Part of a small language model's weights.
Architecture: no biases in attention or MLP, untied embeddings.
Training: a variant of SOAP for these matrices, 188M tokens, 2874 steps.
Each number is 500 + 25 x the weight over its row's rms, rounded and kept within 0 to 999. Layers, rows and columns count from 0. Numbers have three digits each. The size before them is the row's rms in percent of the matrix's.

# down: layer 5 MLP down (transposed), 640x160, rms 0.225, rows 322-403, columns 80-159
# up: layer 5 MLP up, 640x160, rms 0.256, rows 323-403, columns 80-159
down322 116:511484488529531517446533541471472532490478495503513500481509534518498488506505491479502495463499483588480466519493479554515463501468491518504485510506499523497488475492490517516507529481462501495507515492540514489493522540500519488510546476
up323 092:494472476539567493472517462490457520507476527486519521480495521502500499477543479468496496554533488516523571553489491500500532545449489481497525496516470542471456490483500470510505521449522484491501521501503502488498458474516532498506526533
down323 104:555538469508496576495481511492491485495493487525521533516512474510463479486473507534522469519455530467539471472505503517518501476529509553510510525471502525487570500481516517536507512510485525510460484485488510480501496501515530503526519471
up324 095:498466558520463527480530537461506538516510503494561498517440468494501488480478499511489488510502491559480523551494484533486513482487513521486526553463496491495517485501474514509521522541527503492485481493525513560494501493495507481494454497
down324 097:513532483497466510454469472460535533543503534535483510481453503478465477522446470520465493493512484495440513453502461504489469510506461514498476457535516495483488548497495482474508474487472537450516483496512526502517518511521520468491523488
up325 100:466530471499457523541509567517512467513525510496497498554488525503497511465523514463540512511501465470510536500488496492519483486479504506490461544498506523472525477489542504509485561455513495466540502504497477471515532481505520518503508476
down325 102:503528467510508492494524537483457555534516524555498521430482531536512518516479471495533500501500496509518489495464515505528477525521501578491492499473431511475526462492504519522498512531529476541496496478503528536505453503532506496505464473
up326 089:511515478484479518489489451497489516483477511480506475512512493503448511489479494518493474514551506482531520503531522510503532475575469442471519510547490480523523472537488498509535501510496520470483529491469513520503553528473462474540506490
down326 095:495496526524482492481462457487489517483528522553487522502504511497539488512491526489512543511487520484489493495538466442495474489475498504472492471492461558487506489472513496471465471508519454468513485510499510482490499476487538506496473486
up327 087:488500494496502464542505508500547474475511499456494514510449481462531534509496489486492453453501514487511505529530512503542516463495501477508459481463496505546506492476506494545494477490495503531522526457488531492503515510518526438522502571
down327 093:452506467508528510466456514511550482518451536461513494527531564490481472487489500493547512500513484489524489470483475477503538536484507478470504542512515499511494480468507540487527484531504490467477529512491462491522456455486481548497482528
up328 092:522506509534491510481467503521497489465539502570500436468472464523514497483471495499471471459532473522487512520513500495514473490503523504479512496508487489457551491477530465493501541482550505485493489513530508490494467487530492497477527515
down328 088:481519530497493509547475523493486454442472530491485521495516514532451496519476524511510525533541510542532495471529520476484517515478525517523479516519531477462444542531505453477512483521522495551476531496458495510454504495479494448494482477
up329 095:467515511551495482530543516505524483509491455483506546518483540487475518524478496461496476488505531469484471516553465484478521490483540522540463497482508488519534521529467503515439545484526515505473484478510523487476535477476483456510528493
down329 099:499548470509521498499480507518492475461522487520496531514533500476483546520510499479494535538508504506490516461528507498535530512526522492489526523485485522554469569507417509508486485487505501526493532471479501485487504481521556504500529503
up330 102:466521505518474532482493467517517516450556478492516526481487530486530477449526470478525472528499510501502477499525535464459487522471475491507465515519490465507532509512488476494536535496523533470468485501428515527495472451508493532526504541
down330 091:513505494516519459528502510505530485512445478494447493479497482486453480548544462505526483493497502526498501475500577500465520508552545501542508510492542497463487489512456474473475489509507454505516527538504525482490467486479510514520497468
up331 093:497443509479505488512485535554497528497478504532466518455536482463479506484508517497473503489492497487521492514488517484505474490480538495471499494472465485467481510496517509487490476519489444473493534480486503524462488462505499496517488486
down331 088:513507489503464484527516488479542475484494463531499513507531517487504488495512528525499454514562534490519516470477490504483489549550506496494491502489436516480486552461533488457520508482469490482491502512529458488473487500513506501564509484
up332 092:515503544465519486501491525477491530514480489477448486489500492518488552481526489516447539481535512536521494513478475486512491482481500494487505471486527528501488487526487489476526467514479480517534540535522489486495499494500443478493441493
down332 101:529497498502504515509465461514529484518480536476514461484499513486521523504499484507557495481474492492475529462498513535476478501510511478471481485516493482563527500504507525539475535540524508494545477458553548505532528482497487520487486486
up333 099:525459548535529495488499502535505511491503499491544505511521467482483540523533498491485471528511494479477500468503475460485488543502508505546502509527506502556485487510503502499445502513548529487501503495555509519491497492510524506504516512
down333 108:498552496504457461546428546479494497517520537465558518549508479522458489515507495493502497516474463471466518502509497457499510540509510517518521500523476496503501525502465477502467484476499524464508496503517528489539486476482543508505529501
up334 101:502468479513474493522507455491509494462488513516486519475545483463508505508511539471515506505518542435505507466512525507470522535493509481496541547494497526427497488526518513490504494519513473494487564491500530475489493497452490427507445482
down334 090:510532520505500476502523509489532484490528478494512503500451492515512516501510457485475496483478504487500474493481502498479457495530501491484488472488514496549484553524484476537488491499445556526483468518514454533548491502537535509523535506
up335 093:506493516536496502473508469501454527554497515473460479518496508493443498455489519519510497508457485541525475436451510499523527485516520527520511481520548496522471545474494535498500460513528498492537469503537525476502519532471531502477504481
down335 081:512531469535459483519502521495493543490495484531509501529501513517533494464489539502535513499522474472527445511547503529490530534505511544532498479495487515482507476502542462488540477503457498512481518500486518515463449492519482504532522512
up336 093:509485507535498461488529499505476508474509470532511509501487484503510504464489510465489458483501474518475537539518491500501526452508487486574520519466496513507474512484474533518489533474492525543456483543494488511460515494472487491440514489
down336 088:511494507492539546530515514499549460501474498474520488515476483541540495532502520501473487490498539485527492526488538510541512505492524563488507492529506502559477522527524465483484446488489486459510519467459482480533511478515537481558513526
up337 114:504479536534502510503492504513467510504504543509468505552520504525501464479479512505473474461495521547474539521511516450528494523550496535454475522468555471517506506518511495498454477508507530542514458516458448524505497490480535492538455516
down337 106:548534471510511510531528496502450502447512520474512502510491509535544502503502522510473500518507478515523528518487563512490483516520508519485490475519477508467527492523481477497510522510481468521504544508535470479449463481508554485469490460
up338 115:520494512490512513484487469518507520459512532509491474494495490522493472495480491512566536503496521507476492556512465526528498517489464513498489550530482498497517500485526494484458503505452500479532493534506500483525494533473517482483508446
down338 106:496515457527524513504526527453506512545472492510475519497516521548500528514462472489534480490483511494431533488516507524487502538488498478534476527542462506504525525524478507528487537477475496491502488516477514463485516495512488524514542509
up339 099:514482517548504503460539497520515523508530473586470523497523506510504488501550490522544502503486521480510453459463449530488496499515451507526486468493519465479501479486526497498512525506506548485519561490523478492531497538503480454489507528
down339 106:502507532561502541549537501502509492487511464509464486514517523506438483523513489474574509557505503456493510534520499525505501498569495466472471496502489529519532487493514507508486492473472482489530527463507485502488505516511490543486469470
up340 100:487500524508522464509466518487475499449494472488504500520495495455469524495487482489500534512492477484440462521502485489556518490512521521473494524494505519453515465511511511503529481481508523488469491463494475493553481532539511530556493499
down340 103:494500483518527526509486545526489518539479479490500522488491484531497479554493489519493479460498473478496471509461462498494493464509500485457493540496477497504445496500524510547480456444470489491501471506512497506507492497474525464580484541
up341 096:508484526484456483529488473511485498500506489497522490491547503505511513523486484450491467513510477464505490503510481498459518537501500487499491539506487503512476427475455519497504522537484503507488508526444514490474514482483465535502467529
down341 088:488513450525511540493544519487507526477516498503499481490457520499523511468490480480495513502454479516480510468489469503491471465464525546494499498461497512530518539508512483497505499466453523512515500459498470500530439507505537513504520503
up342 104:493497518466506482505487491518525496472479534501482489544497468523554506503460532503528471498542496500505540497436484491490475534448509495508504541516515501524525509507492556498481507526520492497520505520519512503520498502526478448481459534
down342 107:543511491500493483520482514490567502489520488493538526507481444486507550492476481543507524532523463522543538512493533531486535478525516493499493476530458512507468517540503497459498486496504529494471530513456525513473490470530523506514538491
up343 091:540491517486543460478505496548537499460521489506509485496498473564489523492484490520476491485488500499489543543500485491503539440518472499527496503462529473511499494530463526512470510486495450509476512497476474476571459462532510478454483460
down343 099:508504533471473458494535477516479531495500494525458483490502496485522512506508524532545511502458477497539519560523474518494470482557511526499508493521526551473499500527509519487523479490468501456502491461492558487509488485500507536452552504
up344 097:519517492489469553487487516465559450512516502519458555472504543500436498555487488514534503473513482521507506513488500496496507461485516466474495517497521481515498524508476483520499480489494441541499473516504503489514534503474506494515477447
down344 101:509501506513491519509483481501505472480527485486520526518458512506507497491447491508507499497533473499484533542512519507502513499458524482466508514524513556558497484527503478522506517429531453516567517514506559486485491500512539520515523507
up345 095:496487471504525501501478499460491531483508512491526516496497485543500453483507481479534481480516490519482521535479492511510508493551494526493530475498479510479469456502489520487503458513589561485528521539462491541505427536477512509488506477
down345 101:495501504504512489486550522501471492491477503488446528480543497454474489496473508464531490476484483504477500518534516536485472471491506537512487496525503508493504515520522506504507538443525497518484543525537470481475467501477478489495520535
up346 098:480494485482469508497517491516498490466498497504522449505467544486474523513515495500483524518560487450531495501500478429490516525533493492501489522460514528524506509495484492463500499480534513481503527458519489458504496496496484480471495500
down346 090:537486479507549546518473492488525520496518486486455522504515485512509518495455459495488502545509521513519511528482552469553495542516517558492466482466500536507513514528486512463501462516517492496495480495511479496510496538493513504472529497
up347 099:537479486508472467522506524547502526488529520511505500494496483561524534475515511461524512477535507489492511510522498504520535483492496489511509530480494528474502488491536440514526529466495513504505551510475502546466482459491509508498498485
down347 100:460518510535514532524526509478497524508484487556479522529474507476506477514524526544532497522492516557501472474462545491521490519514524503497521471514536452532522472486512502524523487499479498488475452529524477461519550556493514450475500500
up348 088:461474500495484555513548490459479533492517489501490517517484491475489490477451538495461495461480498498486489523478515511525446488514510521484538516488508491486544488471502519503530504504476510477522513534504508446503477466573510492471476462
down348 082:558460482504478496551499517500522519496458498503544508521481503477523516504523457549520539469512475507528507485495528564453565513502505519507487517547464523477479496525464475485478491535480519496484513490507463470524506503496504503488517468
up349 122:468488505519475501508477486509514503494461490456475496491514507515494503480519505469455511516460493485502516525535437548483505526523539524515471474473504453514507510463507494459500473509516492511473547460474484465497480475507496480505507456
down349 110:511515487442475500497465498475523491545519478524500475485490519470464509529497507490520528530509528490507514447470505552499490473504451503493536488507505497500477472452512492509507497489468472484504494532472521525519528523500475500526523508
up350 100:506489483484504525479513504531462524485525494453535493493469527511487457515513510512506468495502490489497522538535479483489545537532505496534518474481519498476486522497459506494487514482514560474481470554500539513526479463450465502496515524
down350 097:504525561496505457521503482500541453519509476531454495510465477492450534500472491497503535504511477474497530477498515536498481502481507508468475503499463458502503464487484470498470506473519517538536518455484459503469538480529525499469496444
up351 091:534477545505517482492517522500512507454491524506495491481465514484524520537504487486510458502490479478488493491508514507495502495523496491504497534516509492479510510529515460489515490511511514501544527489470515464445496492505480532486465530
down351 098:486505508506490472494508479493459475552474482486486503499526483484518472468493491488498520528489468486483494457509515518484472493440513522475527464497504516489500531492516502521540477546522494511579453515514524520561496509541479518547492479
up352 100:537500533483481476535511457497501489504502477524522505496505525522510485543518473528482496492515527534520509526477556547497539506481500425483506498526504495470571510498527496476516509536534464505465487465526506502512504477492490519526502511
down352 110:518500507476456458514530505484470515466457507500543473468503515494513499477499527497487511519468484477511537515560494549492533486529535504453520480507481493504472486486525470518497498512504466505505514490508494503530496441520511502467487507
up353 103:547520499477511538437502492516484567472516500531516472510486544505462490439485505498519493502468496570496507452484488513494530484471476513483500504498567478458440505513497527519534488520536524492472485503470491497497525526494497524478526503
down353 089:479503503480476448537519528537500480490505542476531549519495456525488500529515510511451475466551497482523535517543493497477498485512514522515492497469481545493486511509474458465523500482478482549503508526525527502537511524520484523539462488
up354 111:513521477484507498513486506465439531467499500462476516485519481515512485554494519561478487510513519492537539489463485513522471495488493473464512487514508489453498495530496522518508506478521528452491498540462518514503532475481503473522524466
down354 103:500516466492499510455520469537493489547474441513510442518504478475460501488512492464470528515511487493488496492488480485457498483545522530472504477472487506520509475494478481503510536493498503507515521507487480504502512502511520500485570488
up355 101:450519479462509529524508489514464498499479472465458482495548483484502507487511537450492494500488457477514518503504502485474506501472502486503500521540506504470507514524495492465504452485514547579518478478500510516466494440512455518504484506
down355 105:532539495476503475516549476519502503485513499495518483514538518537524429498473499484513506526494531539474471524496527485534510525471545515470519482523502514545517511529521536471530545474507507480493511476478432510494513451535505541498487558
up356 100:485515512487495554482488535500488484527478442509519550482487521483478521505484526538499501495521545511498502472498478512488495509488499495500525509500484512518492502475518520518481471516533494497518542522510554487508558511530515493513539504
down356 082:495469531493492474531538534499520502484494494495517477518514503528496488546507433520470505501501469522547531515549525491503506488499508498501516445517506500476480503533483453473500455510477496504505497467514468506483448526523523474501458482
up357 110:486478525529511508455444507489496500461497512499481499448506521504509558517529485551501467468490505485491516461533477522506493493478503454473499527501496496532474463500497467523465494489500496497484470554534533497497548550546547481498516495
down357 106:518491504519484503508495530476493510496509510541508525519497488510486525488502497512493503508526455467500499525500485480473516483478550436462466475510489495500460465482463472482499487505485523485505504475543513476475498485552514494464475475
up358 099:467517452527478462490537492471504518495481522487499533499553535454482508484476509508514515531464498535521457483462556505488497506484459477521531485498510495455469484437535536475488495501477526526455518464496528479490506502505525467546470491
down358 089:531465497494496517510508545495506482530485481529491515486498472513486523533478445539502556485486449484533499486539500518480527513484500487446549491511469476523528519510519447486530475494468509481514558511490484457523500518534475495479522485
up359 094:517499481462480491518486478479468497510463501479446481515452495463504485529484454524500481453491458467501489446491489518492486465487531524460505481488485494498517480530494463521512495534480503518462503526468506487457559533459555499490483474
down359 092:493470511494546495490501491492498485452515494464473524500527464483503522511473527468480491553547499478499565549524461442500488500457485534474506496531486491525532482503509536505460526490513508483529522488564498535501476519488493504490541507
up360 094:513490515534427525499437486499473500515479479539516490502514462508520478497530497486464479530468559516544505504488552498511506512474501498474495505537457517514497435448469486518490497496551505527483522485480475526500478534533505489562514538
down360 091:493448506492483495523508520476477497458511518533503558502462437472531481478487464498450502526501481504481509479511529558539489498480491493500544534496508482491512482528495524477518515474496508520473548491464494453507471456503525491481541490
up361 099:511505505483527517516470489508497505470536509523483493445441464481488517508470499539502505487528497508506506482522495487466518512536496479544504482498459492481484526457481487567559497512472515502491505512496468467480458541477481462490531473
down361 094:500524496481501479527518538481507508496489509478502469495525500539502547493452487503484476534531494485521528514481521513499491483479540491497479489492509521487483522555462449480494481545465485560457481483511462491495462497452497477506542520
up362 109:463473530471497537549499452508499520463480504542475477518504516489470453479502539474487495488493570495480528525488548524523468523498473491510505526512475445467523525495509512523500495502505489516509443510498493481485482505468499447510506451
down362 112:481486516487498514531544490491490467475554454499499494547518492502488542455478485534506493530497494513517530509515536476507462501519476492485484522471476484468452513525504470549508491558490456493468502538473448464478516468490499508469492505
up363 100:529520501521472528468505487461505480536513491513500525476499495490488524468482493516486522440522476478469482526444456514449495519497508522495515483522510489495523484498490539538504509521537423486491545544470527508504514460474501480513514534
down363 098:496479534474554517520491522508499527513483533495503521534516557478520476483478545464515506555519494486517497518518505495502522489451526497472457505480478488518511493475526487515505487548496491512523537505468484488532502522467484526493487488
up364 103:481494497489476484503500449508534479483479481543496520524513495516500493505486472501470491506444508512500538526478479486503535481510517478523486458507533501510475546491468538497489514497518512477552512527510497519531501514480515473483470549
down364 103:519513497492504480495502481483496480519516492510496486507534455456564477478483506518466508501502467438492515487503512512468514467477456493500494527498525480536510493503493475479483533524474511515521512509498493457490531468496479501513498470
up365 103:470550500496515542491513506494497465501480517515479512499443491476504549526508522510514483495449503504532495524469521518479505542522521497543535492525529490518519506459523537476511524487523508492484515493550543488510498512503533554485494482
down365 090:480487468473470494522494497506499515502512533489544522514551496558500514499515503523496512489503493502490479443526440480493459460505469471484518520508469477487474505509465480493511493523492470539504542496437470491502515534500514445534514485
up366 107:491437516498521528492488504499447525468511540491478495466535527530505515520483533475497472513461502566486466436516465460527510470456530511515453498465499517481516508532486535503483531499521538477488515458516517527455472530507504503506537459
down366 104:460560484534480494496441506485502484490525492485510531500496491496513532471452490493547541472515551498471458511465504515496481489522532511527491482483493557503446463508487485489478526484449515493492472488513513514495478531513485508502542502
up367 099:472498473510562473507485505486509506460500473475545481488522497496446546537548488483486526501513473499514472495457497492508525486497472488488492524492508453493469477489482525516514490500492495500547539531505515557468521482534536534489490433
down367 092:481487470480490495483524505529504479497505470524475486506514438527544498532512512488508492501505492501541533509497503547476489480525490504492517513506517555500475488531529435502474483463504443522475512511511471469493499515458524459456486518
up368 100:559491534489512484471521479489515551499505529531491491495514503497509503504528442496499526496501484443508510487454546519513495477487541425493530538513484504486503477488474490482472480521532485470476513491526476504566493487524480512558468551
down368 100:462506511495513504521538520502482469480509499509515489476435482522482532519466501510505536502475496483500535493527548530492517446474525516462485474526497494498475504510513475516507477540484494478480516485517462538458437466472485497518536519
up369 098:495530464498500501498482509509523475474471487477477471461488502493465508504523533494460466496516501458534525474472505533470472522473511483513498477492481500514500496491518468497530487521475479472520549519491505511475533561549498475489499492
down369 097:522467508488496502550541501484453503485503509518495535506502480523487514446525490493564519531533452490537509498518540505502493496492505460533526512520517542486517491489523464471543492494475498504507499461492447527477500535520509466496493504
up370 108:482475536514498534518484471508457517503473549495469516477493494502512460491523473506506522502556482491522508451509450494481475520516529516529474513524450467519515480514522448518498554516542502489545492478511468511501490520528509491488471493
down370 092:525546484500526485489470502513492472489524459485537474504498567521469512472483518507464464533492499512489532531503517502491508502467513463486498469472541552494511528485484543521514505494493502483445486526471550502510493456523476522520498514
up371 102:472485506502504521509480540477483477482499485518519514482476519513471512503488521491504482546511554537481505524523498488519473494522507509478527535460502474486470498494500528419452502491498495495537525530494489483461508508515504548489506479
down371 096:493548493512540489486551449523519507528509496492490514533571481483526485491497526486488548496508527474497451564481532491486493562514497505492540475448510490521487511494500503519481456535487498478461506503531469473528504478487469510485541501
up372 091:508482516528536482497494541470525487496499533498457502491457515504479517484494467466480516581504501480483462501530520473522541522471527464483495520540501493478508525499462470498516512480501493517536503491493510474513488517495478526520514539
down372 097:511532538476507523511542474515500479508495470515536545485522500545506510498470515481525559480485501485504533491546547512467476504520528457487498482502471500523482510531519480535487485513512476465475519513465426491534526505507529483463517486
up373 099:498522462520460469471496558484492508504531471518489479482518483470478480490493505503481515481500511496478492471531521475481504475470499464506505484451522526537481479508545530524533500515508493468511453516467540511473527478488499514499494573
down373 095:517533492510520517500484482467473476496468498459434508452504449519504524475500526469520517486485505474499527515486522531474504466500541505497465490492509507501514505525507526480505483475510480509466466491511487504518476442504505468522542506
up374 098:530510501496456504534513474447492510472488530501484493494504469474495477509487472469479491486493503482491538536501471494537437553485568483497474486494492451486486524462457479492516500507503509517541507521460528507496505462498506514514508511
down374 090:488477546493504500499479514552514477531524510507509500530459520523520542491519508514497471530483527472508502504491524525504535439527438490493520507531502529492484513520554510518475493491507481512459483501515457516504504509509492481491491478
up375 116:471502531515501519500495483491542522501504533513487490528502576500513564513507461521484482477494508499493535475490456460461512488517530554505479483465477490533522505530504509501510480484495458502508530517469503527499493462485531494477532485
down375 113:482513464484471526466493511520482524497515531575544458512494521528470505535483489537535495512465489515510496440520500539472512515511523517472500488462498475519505533502508486496456548495450490492509488510470532522519474517517500488494502464
up376 103:494502499499473458495488506494505467544497523461478495545513549519477474476526481456480482508513514473536491500513457488511532490526481464486477490486530531472512534538510529506553484480508489535509480514464527508487481491470490513500489502
down376 093:464495551498495511478543516550501503504482481511512509482507477530569500515485533493470481484514492480522492480524525498491501504475489530509519482506466484509483478531502476507473493498528524504466529525534447503477433506518475470501447469
up377 092:516456516480463516505492539521479499463488535476464452515483476481504478522537496463518489483492499511489512498476503494533475512511481440529519523495534502507465463494468541493462493469516512489466495505503504499486508530496541488567479522
down377 101:501475500477527479529506462492532491489503499524551509530530497509544516475456510506496517479490484530549507461507480551489523505508523504486462497503466494469523478555546479454501477514485485492524496478472443511509519477506504500454530507
up378 102:511567458497489508508477498472533516477462518502490498490514561483515507501499510473504479477541511452504510541526496502508509521469476495502494500487572483504518523504531494507477513514502458514497477469474501511466480513548471491508519512
down378 114:495499473534498553501525496501476472490489474511550501498514521551509520513464508503515504532501482493502544498462478516518515507482491499537488514493451504495538497500489494518478528454502480532484522525475484471470538467492522481547489495
up379 097:467482499461503480485475464490510514500494454483518475537480503530500481463505508444488531468486484499463513482495478513512474483497469453484486529511520471545502517509525545517487514522478433519499498512492536453485494494489523477483496448
down379 112:514477536502488537461493548483524524517482525495467481521501501476471473514492527485521501436476511480496524492487465504473483464483458477506485509521504484449492471498487533482495515498457454527525487433518453551515484485496481522483467525
up380 094:510538500475477502531503514505484507456478485486513499482551493515486494453496516502522498536523506506499507539504498492452481541463518501470466541484449513468501516488523564479529472541476467491518476459532513556490489475513452494518504488
down380 096:517463499502467453493497463513544534485497539530481511531467514475512493496473473503482499532498513456488490560535494409534482512474496506501506466474474470482465474510511504466482534506482474522539495485498506488497501532489488487521520494
up381 103:490501487499488526473455526498485536476497497500462505525506488510461500487486517503484522489494471466520531549517505485524485480496520523503533506532479516490476498504508512541498483515486499475523512513466504506492467493515474495540527471
down381 110:508475549499478514517444529442488490491508487462514517486485483491460485491478472474506507558489509476526481511507487529507516469457511500444496539533482505493475442493467483484511534523466477483540498513472445518489489483481469503490527488
up382 094:513474505474495504519493491465528517510551519518470473496464531502513484501513502493531527484508504489547505528495493509537468508510494507494505474473479504524496514532531522514504501452520461432491528520476529448521475481495482480473489527
down382 094:534500513490448534486503498503487480482493517543491559535520461496492527483565513536496541480519481497495484498486438483496476505488427497512518498563545530513529476484465517509506448498523520484483479493554514529496517493499509512511525530
up383 118:534506464505450505490492504459527463551480514532458498498498581511513537498510514452490480504510468533503496458438490494537485520525493523526466511507480529470454484498518489537513480498541485442524497517492465523511501477494512467457518512
down383 111:532501463531490489447495508534527512478455513508519494500456503465498483512489490549542528460499487516508515467498491488514466490494482505508500559485497516498474495501525490470459516554482474533499457505508506498496506517428486522528556485
up384 104:515498523514456528506464498516484511501494461518534550483506452465492491545532517498510480502486517475493495488507480473484529453479499501485499454493501550474520505441425501519397508498529555432514510513504483493502524537511505497494519472
down384 103:507452485497515471504536521476499523504443506496502457506492512528525477519500487488502526440507474494504478509491509511523499498492518524516510523485542490463485516468534434452493524512516471526464495483513531511487488523482516485540516558
up385 100:540467476492484475530489466534476522524493519487452510494526489502488501509539479470490507473490497478561497503473526513453519484478487505523457455538498486516501497537549513465496547505447490465516504504496494457468502548495530470465531518
down385 100:504448513514495553494532500494524488481495521487479484506465530443503435493471490484509531501458414491525495502489465468475558491489472514461511516519549500504443518506480471515497471505497474517509490513509463502503483520546525533494529507
up386 101:475467528507533502496500520492484511506472493512551535510489507472509477491494566439522510514522450497512537525495480505506461483541518472530522518500494503520462471511548515506459495463512460471545482505515517502501507515520511538503495487
down386 112:483487484503503516529522518512495464534500462484506458503554490479500528497476472533507508506501531488476500502513440539551504505454478484432452467493517534489522522517513514472517475468513535507490516511569540537466498464461473479499482514
up387 098:514514507537450470514492489505547485491504491474561516493539513493469527504524506490470504544548534517531500513485466526462491499511515483486446519500546463459498506506470502512489538520511514511467524470468528485511475487506504483504474488
down387 093:531504536477537525473508506528472499497479486488459473533495504529512499507497483524534486444481450507465476479486517454533467500504494509496520518505467508522432463486519536449488519521483496493516487521507434542500508474446488527506506508
up388 101:529498512504529487505532512459504473519501498519493537525514499495522460531476488448508476463490473469480501476450452473532516509490501530495489508500458502515541524526511494519483494501475504489534539506456544469476530521517521513503469514
down388 099:538518492483485536543511481466478470542505468525533527522501495529511513505511552474518492492501463472497528510524517487493471533492501524492482470512490480469473447522501534468502497476513489458522446515499495552476538522520513501530465532
up389 106:543460550502496490487485504458487471478536527458490544458459507479522465492546527507519498497499486534502496488491481475503564523491522487542519510487505513494515472486505519503484526510475517498502529530495511507517485479516464480453490501
down389 106:497516470561505501528487455500508476506496473507462518525578517520493507524496513497489527493508481520490520447504530524524481507513452517467489503472486505494484477475517497502496513494540522508522572490509444469450533541492480491481538514
up390 096:527507513448500510502489455538491556546505540489486499505463515528535493496444515478473461515474525509536475515508470515481465498495499513503497534542510520505494486502488485509503520523532521462503455506505490478454510490463500504511519495
down390 090:484484565487504507493466443516523493523455504512451555506475489484514542509473480482546534496542510548467505515511521546520490503472488476507504493461461542505465531488470490506491502529499514497490526487478514488484519497484532467494518508
up391 095:496512489508465500523489550495480533473512506520509501481460499477501472477531493475481509472531493529531492492493490512517468503559481483484529527470460534477506502436507491540478508468520505497467487506483511534490485501487505520520501499
down391 100:489484445469492561475516493491522526499515520509492464521531483453490532528483470510503506489534458504511522445494508519500458557533488520554472539498473522509535521487526514487483522519466483468480502505454484499490541508503525496506518486
up392 096:523471503488508518466549505479455486489496457550481583493532509506517496503523483534547490508534514492487540517458489468485503500491506495476469520536541534520529499504545523534474462543516502469452471524467499497534498507502455529478497503
down392 090:488507524445519512515489517511548491553512479497518458500506532463474500463469502455503498506487474474511495508519511536528466511487560485501524469483482509488496492461468540455514517482519508513486474480485481518504492497508484498461505510
up393 087:461507539509516453518536512506505472547511551471481502468496520463496493487497488527525478502495522487476488499505473508516577521431515482516509452467550514519524494510508505494511497487546477514470489485516506487475503530522526515521499532
down393 089:456476482498513499516491487498527548511531476523516526484515452506484477494473478490492491501526503537545482485524557549516489487506473511514484494501515540459556504501503530491489471516482519504504475499504512485492505497469504477522505479
up394 098:479499490536488531489504477504503492432528518477499491512508510500508451534495476529508498472419471484499488531495522499557546502507471511478518485521504520486552458498527536489488532504519517489459484540511493513527506472541521505515521521
down394 091:475500505477483546487470492479537518506521494546505485451509495486513544493494498504519520524506447481546480468512533513490488531528482542492483480458514492488464515496505493489560455510461502485502491446517492495466497508488530449521496454
up395 134:536500547472459502538494500501516521520532472490522455485497502532518454448496503498500436490514534466497447498464523513457537462505492510528454537487505503509486509493519471558523482486508510503477540497467531535486492494518489540500508510
down395 109:520524513500529496523518486485463521491496464515505508449487497541491496497496464492520466500475553504465543512477537512431473481498465489530511550474529521499451511471497484506496521495557509528434518499456548477478510513516526490505494498
up396 097:515547523495519490501497473509489511523490526566493499540471463512517471487499451503518498516521522543491505479475473469478506505494523453502516510483488504463460484511505560494515491508502495468485508493460519471515496484502503480460481517
down396 100:500490498509500549539537514445482497450515489518515495464468482490501505496536489495535485528534454453474531522505509484494491488493526505460499512481491506503510532444500450511450536493527497513496526524533548519516483512510476537450492489
up397 102:483481527496538459508483532469437492491470496481482515483551485494535494482478503476504508490497538503509485506503471535480479510508489527506494462480506518497501444499500529475501527498516487475476484493464578517452478487516526501531493493
down397 097:534501483532479522508483478489574459519519531516528508495474537495502519507481455486506501518534503521477484499509514460492451529490532495440534507550531498529511521480506464517491492470488523492501542525546503483533509484489461511524466509
up398 111:505500480455543499529498479526488500510476484533527475479530534579455497511520502525504462500489504491468483474544508466478519496489506478537493487475511487539551486495492481484471533529483469475548488491484541522477499529516494482475503477
down398 102:509534487499511485510461469519545451546514457491461507459517505454485496536507468466524488530521498514497515510485516514522520474500514501459507507525537494490500468490496507530541499501532552524502498511488477484479524501482473452482529498
up399 096:531477524454535500469454510478484507471493505489508502502480466520469495495555451470521493503517531532524532504507538475463525550542494451550514540464540528499503455483491485478516514522511499503501502533538525537473498529470497514508510493
down399 091:480495475494452545560505478504504491543476510541528510538520531502551504472519507559504496493523491468494432551463522546486489511465528504480506522477467506479483526470502499533469490502518484481505507498458474503465511485517515481498520544
up400 091:491476493442473465501464494515521545497518471492485493529464489510517522501493502485512455464492510501498509513516442526502512524505487480495454459489554504482486517492539468504506513562503490476489504505488512474487525482519492492508534460
down400 089:495477511518515509505512500507512467464483531531540466540497500528476517495507507470541529511519476461497507504491482467479514478498512532507509450487460513502495467488525503538512477487487487466477534484485506466512517524513519520493471510
up401 096:499526502530555467490481547527574490505536513479492498517504504475520539507511514530506517520489508484513571488466526502446494489492535484511516496493497509488496484536516553452471528512556503486486546511524509516505481494482482528520449492
down401 104:477476474471526515492459480508519478517476481515468493490456552511478545460476485513471487512513532498535510470499552491521524517501480519510474473509520500503514492502514413547545533537541507507531506499496520467502484476535466505495459513
up402 100:471471485486501510448500483521510536474543505504502539498463507559481564465481510472447480531540509477536504522487533515513505527468490474501491488511456448514512457501498486502483492469547509506529504496523525443501520503521506514494522535
down402 091:509469488495494495509493530492470539541535492553462553524486526472480591519484510545544527497509496503491484458462485497510514547487500479512514522487477462517454496527472456490488509481479517473532450508506558528509489501455489495492489492
up403 093:479508481506481548496521516532525482501518478510480519482447514499503463541550536455497527500522534529555472515465530489481507505526477486470512488489473506541481518510499485508512495477509432520487448496529494509514519491512528500501511497
down403 107:500499509507463538530505499456462466488433520472532506537543516461483539499446487518474509502501490467461549470529535510526503527483504479540492515511471441483508476502492511465505526505483531504507548505501497491463480530497522518484497525